Each number is 128 + 32 x the weight over its row's rms, rounded and kept within 0 to 255. Layers, rows and columns count from 0. Numbers have three digits each. The size before them is the row's rms in percent of the matrix's.

# layer 2 MLP up, 704x256, rms 0.089, rows 214-256, columns 0-63
110:165147151094074102124135150144167118145154148159128073064110102165119155160087176183147162115121193133143125101188093161109091135095078107139080113138201149122149089154131109137154149110092116
094:079134149150122212107144131081111135148139166225094099132125126156120138178142124083146187058115122065146122175139149073094149146159121123139152131136112181114031095101116145135136106105107084
090:107183107128117117115093162116139111119123132150161100058141159107156171166103147145144117164166093203127191121099122152113104109111103090162088111161153106155111130172169139140147152143108173
097:149122115158127113119133144086136171131104119178119159148119183129165100170169152067103096144102162154104139128157069074075141100119113096102156061101143050129115150160149170167127107144072149
096:131119060113182211182110148067140110099128111190152159107187147181118092139182102131096179086106152121164130088124080084118128153100145160117175092071152160134125072044132114114141109163105113
108:176145127151149138083166086123113096131126089138039156127076138140128196113199116162152115130192122151180108148137120141152134090102147163121125172152084050125186087103119121114175122075182097
095:121156131132141131197157104106137208123108123077129128114130110121107098173157070160104102094192139058183099138153123148172125139135170126130100155100068096108146163141060118083150176119042127
094:116130103141138136172139149118134121129101134141113140167132113091129188136092175116200100114103102107169205148189103173174128163140099116144176149146071140064109123119124104127191105072082104
104:017118105132128105153132136169131150106097174126151108156115097160136128106109086182185136120112075162153122134098104129113126146153138152178161162181186155182115172125093201135171149091089129
108:151087121077104160137134137095144152115158094152110124134202121039146121143086088155170117168097173120137132143152121098109156092116111106191116144114146199086094147121100138093143111148108102
107:181113134105144160122172133173209164133138126154122137074121169177142125096151113132099173133124081111112177152077145100151165153185117160102095117143119207103165155119134201075107120065186075
096:137117110166105161153114166122134056136078151070142107091095161157121092136086181152140086138095205135143023177185141135124124144161113156117153182152128129096075114128142133187143097163124122
107:108109098177128161146165131063125114159114080105067153126142141140118121160094152201153139089148122118154121144157107184095155142120073068089142171157131140084196140104130140205157110213172058
101:154162120169107158119127111116106142090111112108114132098023096115110102112095167173113130134118089139109107158085077108107127150125119041139108130167162114074090145172159149092116122066183140
104:076150139119133188084148110071141123163158111184144070131133168148169105165156152126178069126132180161102121132122139100091120169122142072162122184132142135116113088134139163109100172186153116
093:107138124180168125095105121139114189161066147189170179148051114082113134137132129130117098187109182111147090186134160070135069124068114090136137101138170137111091126112144140204165176105131099
088:108109049141068131118112192182130057129099132152099109120124173170151097150136189185099136120119151120103127159150131151100127170145123086176094112091125107143104162167126089155154143123157092
095:110172117158142181197178101200043156039073118085139141105173116093099151121097097155147081133146126183113149131088128125113116134112117067104085168182157122148121090121125133109131153122117100
099:168156106131113119138142126079139108093127152122132199129178120098115163112117186094086127053105183141105096169115124159104167107160162174168170139101132172161097141137145067119125068084112191
098:094132105155149061139126171102180123113170115145114145186122154090102147049141187147167109174160161135172137150127140124110121137135144081110144181151080172122131112167122118090138163148183163
102:205129145110175134110152153116085133063165173115115166125092099135122162114084122147121129203169114091137107178141102118147163109144116091112134061095050111074160045158185139153158111132196110
097:130171121110091153114092137117168123028177138127150095132126091079122131140152154128072095109075061095173117185069081127104152128187166113184090158138122115137131161148127067144104132172144108
102:086144085101113089108114127185125127105118135152078088116155136186155138175128149134109203178071069131153154093125161190185070159124174167062124115147163158122066116127064128157156118173174103
090:159085146107129091151159176159132151173117115122115164155092125114141112037174198124140070148091122086130123188191109095132081126154110103166137095108121062093144146144139135141123120155074139
099:068140146114111170150193154139075074150155153192112162143075093131099086118163179144098181140099199116169080149142178100126071099164175198178128111110137119129078126115135187105135146147127153
103:143099101144142150083122092119130168120111077091172155089126181126126165090097133136159156173117145143126144152119121102121121088164149112165116100104105121132118097114136118143077155110136101
104:186148167144147166130107104132166097107110141084113173115113044125156161206054098105148172131133093115132120124124118086182152111150118106101186179157084137085138146156096127153170137095120091
093:085131155107159122107146178088190073195124171163101196114138146175152130120091127155080133126104109135146135193103078151184141068137157115106094141096154102129133113123174092145168124103125057
102:105062075082051108138174077145085122116090199069186135132172129117114118127096205117162095115170091125140155147109132156112135141105137128146138130105108130185133105142100145172137133085140084
112:134083165115129112131114064122084114124106141171062164111142082117195187056132102176130135150159089116103212158178156107166161132149144147102160139161131063138156135068121121186144115127178126
098:151112094138140108117173088088134101134091124171120150152113126119118157122113197179126180152116138149111148137146061125111108119113117139092102168162186103134114149167140106164113139109117105
099:120137158150110123104141066131113113139145234111160168157101201115098154118162154115144121146141134112147158131140129099098126107106132173098139100131118162114137134103125129090070138168126060
102:122131121132111098138066116167111079181138124106139107130130177094096101142141111120099104132197143181127117098128146123166168142124175073158131080096071062100146158151166101122176062131143114
100:106178122141111156113103150171118123160126114129194137119118185217096094105154102126150154032124152150123129183087155072110127136059131138103132140129095183091140138142157156162095128103174132
096:106150128204134066122144071122153108148120158143156092093149157104147165107108132173127153123055137156116145180161140135161115113162136176060110101110100106097140142161093129137120043126096131
103:089132174145115041164124099135110098081191124174108160177137140137093072116110083095077146116116121112133134095131132145122110089162172126130152146149136096120144068124133127161123098169165117
096:156114109159145130162142105137139111134151096203122118159074113147125110151113123073073179189146111155144139075073153125066160116080123128097172081170070098106086131178140115076186178135124111
105:117137117078147150179183125140098152160110176114111141107061119129089130176149166061094134044088116143143095128133086126124113110148113179126087057086181102097162134151132125104130104128138171
097:142163102107121114195103115129119130100156124140134124087128152113120100115090160135197183100137169155211147112130187147098087123147117144143142108144097134161058125104135126136184142101106118
099:130124102145148165108136150132142166144096141089202132093068149066142076157146069157114123087075179041096068121174111125117143145159098131082192138076097115090150134122157124117144146129105078
097:109166080139098171144145122136136194167142120141067145164103124114124119125168180153108162130125154095091126163130114169196136157154151094126120170119164103102091116171152124160109144100092085
110:182104124172121099085126089118130068146187098108079189087142155159151108134158138155124139098165144041151176119104169144137078112184191177122097135101137126103093119132094065126118135112144089
089:107133085159108050166120106062121086153165056121128115090140105149129130091130072101079069131117144137094128111105165144178093045118171159128156148143139197038111102145146108106149098166136100